Part of a small language model's weights: value embeddings, a smear gate.
Each number is 128 + 32 x the weight over its row's rms, rounded and kept within 0 to 255. Layers, rows and columns count from 0. The size above them is the row's rms in percent of the matrix's.

# layer 5 attention value, 448x224, rms 0.397, rows 294-308, columns 112-223
size [105  99 104 102 104 100 106 106 105 102  95 105 113 106 107]
[[138 145  94 111 105 123 140 113 141 116 133 148 108 168 121 138 155 153 116 122 130 120  51 161 136 138 134 126 163  97 128 133 130 158 110 146 123 126 150 122 137 160 147 109 151  75 180  86 137 115 141  92  98 148 139 104 194  90 129 112 136 135 161 105 117  87 170 150 103 178 160 142 160 129 175 148  87 147 165 169 101 128 173  47 166 194  70 147  99 118 103 151 135 135 152 147 109 132 162 118  77 123 136 141 132 133 135 162 122 140 133 131]
 [143 149  93 174 100 134 109 184 136 107 107 233 143 108  94  83 144 154 113 127 120 133 186 132 116  74 162  96 100 154 156  91 151  51 141 113 127 145 147 138 114 138 130 163 122 144  84 140 172 209 121 145 138 109 176 124  98 148 119 164 162 150 157 177 144  86 142 155 112 145 122  91 130 121 153 148 135 132 183 126 133 144 151 110 130 155 153 109 130 119 149 201 121 171  85  82 101 139 145 155 101  98 138  97 156  86 110 109 162 160 129  92]
 [ 96  45 140 115 122  73 111  85 168 125 157 102 122 187  95  94 148 159 114 150 120 142 149 147 151 165 136 131 120 108 144 149 131 119 116 128 141 118 185 114  95 141 116 134 168  76 180 116  74 146 125 106 123  97 104 116 135 143  99  65 115 147  72  99 153 235 170 111 109 170  96 103  95  82 145 167  71 137 113  88  97 193 176 132 122 173  76 119 169 130  64 174 102 184 100 110 164 151 105 155 148 133 162 117 138 133 139 165 139 125 127 130]
 [113 114 144 140 154  91 143 159 108 133 139 111 178 113 135 108 113 153  69 144 154 135  97 171 136 109 101  58 145 129  99 116 105  83 138 128 133 143  94 136  91 146 175 130 147 105 107 127 146  76  78 136 134 123 162  94 137 128 152 159  35  87 162 126 105 142 143 171 195 157 135 123 123 139 117  91 159  79  99 133  33 133 137 108 123 171  99 102  99  95 130 162 247  63 172 115 165 145 142 126  81 158  99 168 165 137 170  95 100 203 131  84]
 [ 74 103 142 148 140  84 130 139  96 112 128  81 140 141  56 147 119  78 152 123  50 126 166 160  77 129 148 117 182 141 151 144 116 165  86 127 127 186  87 168 129  82 101 121 157 134 101 162 153 117 180 114 130 181 135 133  66  91 131 111 147  71 115 112 160 116 158 157 170 169 142 112 137 174 101 172  98 111 142 110 153 119 156 149 123 150 189 156 161  83  94 152  88 152 138  74 148 124 134  65 183 128  77  78 152 128  64 127 177 131 124 108]
 [103  62 101 115  94 126 130 151 103 141 118 162  38  67 125  82 103  95 145 116  86 178 177 170  86 162 125 123 142 119 129 132  96 119  74 112 147 105  87 169  86 149 106 177 129  49  65 124 161 109 105  82 115 161 146 135 120 119 145 127 148 148 146 132 139 123 139  98 180 144 185 141 156 132 157 215 155 159 125 178  88 158 118 148 117  84  96 141 126 158 116  86 112 106 153  66  67  99  45  83 106 127 114 149  84 148  78 133  97 141 144 144]
 [170  92 152 130 110 157 123 115 159  54 163 214 117 138 117 168 116 118 128 128 114 124 224 101 134 143 143  97 135  79 152 108 105  90 155 147 138 110 200  48  45 176  57  68 147 167 157 127 116 169  98 147 177 115 120 109 155 146 141 128 117 143 114 122 181  75 142 175 146 124 131 161  70 147 125 149 142 191  79 113  93 103 161 105 131  89 133 120 133 113 109  82 161  83 170 144  95 118 144 126 131 155 150 105 112 164 175 140 113 119  92 122]
 [115 152 131 127  64 127 119 131 123 116 145 163  86 150  98 147 137 158  92  90  93 120  94 117 105 127 161 149 118  72 120 105  73 167 117 140 102 153 135 128 144  99 119 160 129 127  91 161 189 134 129 180 153 171 121 170  94  98 119 155 180 150 116 128 117 123 164 111 101  53 124 158 115 131 148 156  96  83  95  77 122 154 136  69 135 109 135 134  30 148 114 176 131  85  52 158 157 146 117 176  68  60 126 172 145 115 110 129 119 118 131 121]
 [ 57 112 155 193 114 137 158 167 152 112 164 156 125  83 165 144 171  95 154 133 118 175  75 139 130  88 102  93 155 222 127 157 140 130 122 119 117 134 139 102 143 142 132 142 169 107  85 135 103  63 129 194 120  77 112 135  98 136  86 161 137 164 125 126  99 137 133 156 158 118 113 162  92 140 103 136 131 106  75 133  88 151 214 182 144 138 149 119  92 126 199  73 159 118 140 133 101 129  19 143  51 157  52  98 101 154 176 136 110 152 127  82]
 [112 134 154 113 156 164  96 143  96  78  90 196 151 110  91 119 110 128 161 153 115  95 132 151 103 117  56 141 113 152 143 148 148 108 100 111  99 149 126 118 139 124 187 162 134 113 125  87 136  58 116  93 113 201 116 125 127 142 132 113 198 128 142 127 172 197  90 170 172  93 194  97 107 145  97 149 137  99  95  58 120 135 102 115 102 111  90  95 139  92  89 112 113 135 142 142  89 107 124 125 160 115  81 143 167 118 110 199 107 154 180  79]
 [ 86 105 114  74 125 165 145 131 110 179 181 107 136 144 109 147 141 111 127 113  86 123 141 123  88 105  57 155 190 118 155 183 138 117 106 143 139 147 132 178 142 106 106 149 176  86 113 154 109 165 130 161  69 172 101 150 103 105 169  64 169  68 161 140 115 136 117 111 109 124 118 130 167 121 180 103 139 134 106  72 122 149 159 103  82  97 130 155 123 159 179 128 109 145 167 144 156 158 128 108 192 108 128 112 131  86 149 161 129 158 113 145]
 [190 112  40 147 150  80  71 127 132 143 136 134  83 124 170 131 102 137 139 131 165 111 101 146 208 115  74 156 146 109 147 133 150  91  99 117 119 139 128 121 160 118 123 140  80 127 105 164 114 140 124 123 103 116 109 108 115 114 123 107 122 126 127 164 170 146  85  94 152 113  21 133 173 144 125 139 175 199 111  60 113  78 101 142 167 126 138  50 155 144 145  97 113 123 133 123 126 149 120 124 112 115  98 117 163 147 128 162 110 102 133 174]
 [ 86 100 133 100  95 113  90 169 135 183 143 171 137 139 129 133 152 151  58 202 122 128 159 115 174 159 140 121 148 158  84  84  97  99 118 128 151  78 130  80 153 159 134 116 129 122 123 126 166 104  76 134 118 137 106 128 134 136  78 121 148 100 129 114  73 193 147 118 126 101 139 148  93 113 128 136 215 153  83 115  93 166  99 111 130  76 143 128 130 137 120 190 124 106  83 159 164 134 165 141  88 119 154  58 123  86  77 169 211 143 138 170]
 [165 154 148 113  54 167 159 216 139 151 142 125 139 123 170   2 150 114 140 116  70 130 114 127 124 101 174 184  57 115 102  99 131 103 124 137 127 127 125 140  80 186 135 170 163 107 123 114  54  80 142 106 100 153 114 158 152  86  82 136 125 131 111 169 170 135 142 101 183  82 158  60 108 131  97  94 207  36 157  78 121  81 167 142  73  92 123 132 120 139 138 113 145 146 136 144 121  88 126  84  75 103  76  87 164 127 136 140 161  83 101 147]
 [101 115 138 103 103  77  50 183 127 144 181 225 148 127 135 145 137 147 120 131 143 142 116 178 129 113  99 102 152  97 111 101  99 179  94 154 133  91 119 125 116  91 165 151 123 162 131 186 145  99 109 121 104  99 171  76 186 124 139 114 129 169 129 114 164 149 160 138 158  80 116 110  77 156  90 128 127 208 129 125 110 102  65  79 147  79 119 131 162 119 173 123 185 129 170  98 110 110  61 158 137 114  88 157  52 217 139 132  80 145  74 101]]
# layer 5 attention output (transposed), 448x224, rms 0.436, rows 294-307, columns 112-223
size [104 108 110  99 105 104  97 107 103 104  97 107 112 102]
[[109 143  77 103 129 113 132 150 140 125 111 164 150 143  77 139 102 115 113  58  83 136 153 169 166 135 154 150  97 131 126  83 126  90  76 116 160 134 154 139 131 115 167 140  96  63 140 107 115 193 145  85 103 128 156 115 179 165 118  76 143 141 156 145 100  97  49  96 153 104 124 167 135  92 108 162  88 179 130 174 194 156 109 100 143 181 170 136 137  90 107 159 126 126 132 124 155 146  57 122  62 158 160 111 144 164 142  95 133 147 103 168]
 [111 134 154 163 164 139 139 147 129 138 114 186 104 148 129  96 145 167 108  93  84 167 160 112 131 197 170 141 142 154 116 142 195 140 162 102  87  72 188 102 106 168 100 100  76 146 156 101 104 125 131 144 110  98 112  80 113 129 125 148 132  89 156 165  90 139 124  80  98 148 133  97 193 126 155 167 146  77 197 124  91 117 105 127 146 103 190 132 164 133 121 141  82 124 140 131 135 182 147  80 122  85 162 151 214 145 103 102 153 100 107 141]
 [118 118 130  80 155 131 107 147 124 190 163 155 117 152 182 114 119 167 114 149  82 133 164 166 129  67 139 138 108 131 104 149  98 142 125 146 109  85 112 106  80 112 165 139 126 147  95 116 100  50 147 147 134 122 129 109  72 170  77 148 153 110 131  95 160 135 129  75 197 150 169 119 135 190 129 179 121 127 142 148  75 122 172  74 131 175 205  87 140 170  63 136 116  89 129 134 116 120  92 163  89  73 148 135  71 190  94 142 108 171 109 118]
 [146 129  76 137 118 162  95 119 108 122 117 116 172 153 109 138 106 158 110 174 125  74 152  91 143 180 147 149 126 141 130 112  32 118  81 143 167  70 153 160 161 141 170 107 121  99  97  85 123 178  81 116  78 138  95 168 180 127 111 139 132 135 158 131 111 107 136  61 167 114 182 149 131 169 126 127  70 123  99 182 143 116 118 121 123 115  92 119 132 146 111 149 113  94  76  65 112 103 169  79 106 113 153 183 102 161 176 137 157 149 123 142]
 [158 153 114 105  97 120 109 130 154 101  98 166 110 130  77 158 101 121 132 133 146 135 160 158  96  95 128 131 121 116 152  72 137  99 102 140  98 145  81 186 109  90 160 139 126  93 206 105  78  54  82 159 170 148 114 117 137 154 131 143  74 100 147 152 110 114 127  46 108 139 141 102 107 162  28 114 127  96 126 154 154 160 135 103 119 100 155  78  87 122 115 107 131 110 214 151 156  95 162 144 114 165 116 120 133 101 174  60 143  70 186 100]
 [ 75  97  88 175 161  86  76  99 187 105 139 130  96 105 141  98 189 130 125  93  92 185 166 157 116 140  84 169 149 128 148 103 167 134 176 139 137  90 109 122 143 131 113  65 113 127 159 137  96  54 142 141 148  50 111 164 133  99  89 122 170  87 119 171 180 124 128  95 142 110 158 123 180 133 115 141  71 144  90 136 107 158 165  95 101  84 126 111 119  84  96 112 150 142 200 132 160 101 165 117 159 132 132 171 100 131 116 143 160 134 208 153]
 [111  57 157 106 122 153  99 148 128  90 135 243 120  93 138 111 106 146 141 137  75 178 154 116 106 137 118 112 138 128 114  75 133 141 101  21 124  99  96 116 133 120 146 146 220 147 147  99 142 177 102  78 160 149 120 127 135  47 132  98 133 150 116 115 118 146 103 130 127 170 137 119 131  93 175 184 117 167 109  70 130 133  94 157 151 106 130 154  94 131  99  57 165 131 147 120 111 142 129 132 142 127 142 140  88 141 101 188 109 146 105 137]
 [125  90 168 103 134 132 135 108 159 160 137 132 126 112  98 112  95 100 109 123 110 121 111 144 161 108 118 155  93 154 110 147 162  96  95 171 171 105 118 153 103 158 130  80 153 121 150 155 102 227 182 114 119 118 126 146  98 140 167 114 115 113 109 147  88  85 125  83  68 113 110 160  63 107 221 152 101 208  73 122 186 138 143 158  91 132 163 153 111  88 117 104 163  91 122  99 113 159 119 131 168 123  81 111 157 102  87 122  72  86 109 101]
 [160 125 167 130 107 116 167 140 172  97 171  99  95 119 135 136 118 173 121 158 140 118  94 123 168 143 132 142 118 119 120 164 164 151 122 140 167 116  86 113  62 104 162 137 130 176  67 135 171 161 178 144 120  86 137 146 141 148 121 109 135 162 155  99 125 123 141 201 114 101 125 164 129  98 171 104  52 149 104 138 155 145 113 132 109 136 125  40 119 113 129  81 129 106 121 106 142 165 106 159 112 146 225 106 110 140  82 167  98 158 140 126]
 [130 226 156 142 144 156 120 125 193 149 107 204 180 136 130 118 137 121 139 157 145 165 170 124 137 153  97 155 176  73 123 132 137 143 150 157 156 139 167 112 131 148  77 139 163 132 105  90 189  77 140 100 108  75  84 129 102 134 114  71 180 174 126 130 146 144 130 156 141 134 128  71 185 154 129  80 101 123 131 184 126 176 158 135  84 109 192 120 152  97 114 151 125 131 160 156 114  69 149 156  95 114 180 146  85 140  93 141 159 116  72 117]
 [ 78  88 140  93 161 137 119  80 110 109 150 114 102 110 177  98  82  89 107 110 128 111 152 180 113 110 101 134 130 101 125  80 137 142  93 175 116 162 135  79 205  88  82 109 140  89 171 126 137  83  79 124  99 166 113 124 160 145 172 147 146  98  85  90 108 112 144  68 150 119  81 135 112 137  98 169 150 122 189  63 149 118 143 117  83 162 154 165 124 150 133 117  86 160 142 145 154  79  61 156 176 104 115  97 105 121 104 166 199  68 102 134]
 [141 141 131 125 111 107 119 185 121 153 123 113 123 112 134  95 144 102 121 113  67 164  66 116  82 165 108 136  99  88 106 106 116 144 156 129  89 133 110 125 120 137  84 150  91 139 131 163 195 101  86  63 110 187 129 209 121 176  71 152 135 127 144 143 145 134 106 109 152 129 146 123 177  99 165 100  91 169 160 148 129  96 171 124 135 114  62  95  84 165 123 103 138  99 170 121 108 121 136 108 147 139 126 154 163 122 111 127 149 160  56 140]
 [166 154 156 195 125 139 158 104 141 178 175 125  95 171 131  95 119 141  68 204 101 134 101 190 151 197 178 138 153  81 128 119 110 102 139 111 133 127 129 131 159 146 121  86 168 122  98 122  75 156 146 156  90 193 149 124 140 192 104 118 126  67 133 175 133 102 112 110 150 146 197 130 168 128 155 158 175 140 111 127 149 113 152  60 137 116 125 111 105 106  62 100 102  84 122 103  84  98 154 113 188 108  76 104 158  84 101 162 151 129 152 180]
 [133 157  99 188 125 141 112 126  96 162 129 127 107 132  73 107 116 151 115 147 164 188 190 100 107  82  96 104 155 128  95 127 195 129 184 100 189 168 176 168  84 137 119 187 116 104 168 170 100 161 134 140 110 132 131 117 141 158 158 129  73 128 122  88 115 141 120  98 104 108 150 140 166 139 107  98 118 144 107 147 147 169 164 138  78 141 174 107 138 112 104 125 133 180 141 146 113  96 124  93 136 124  96 119 129  16 118 180 123 141 161 155]]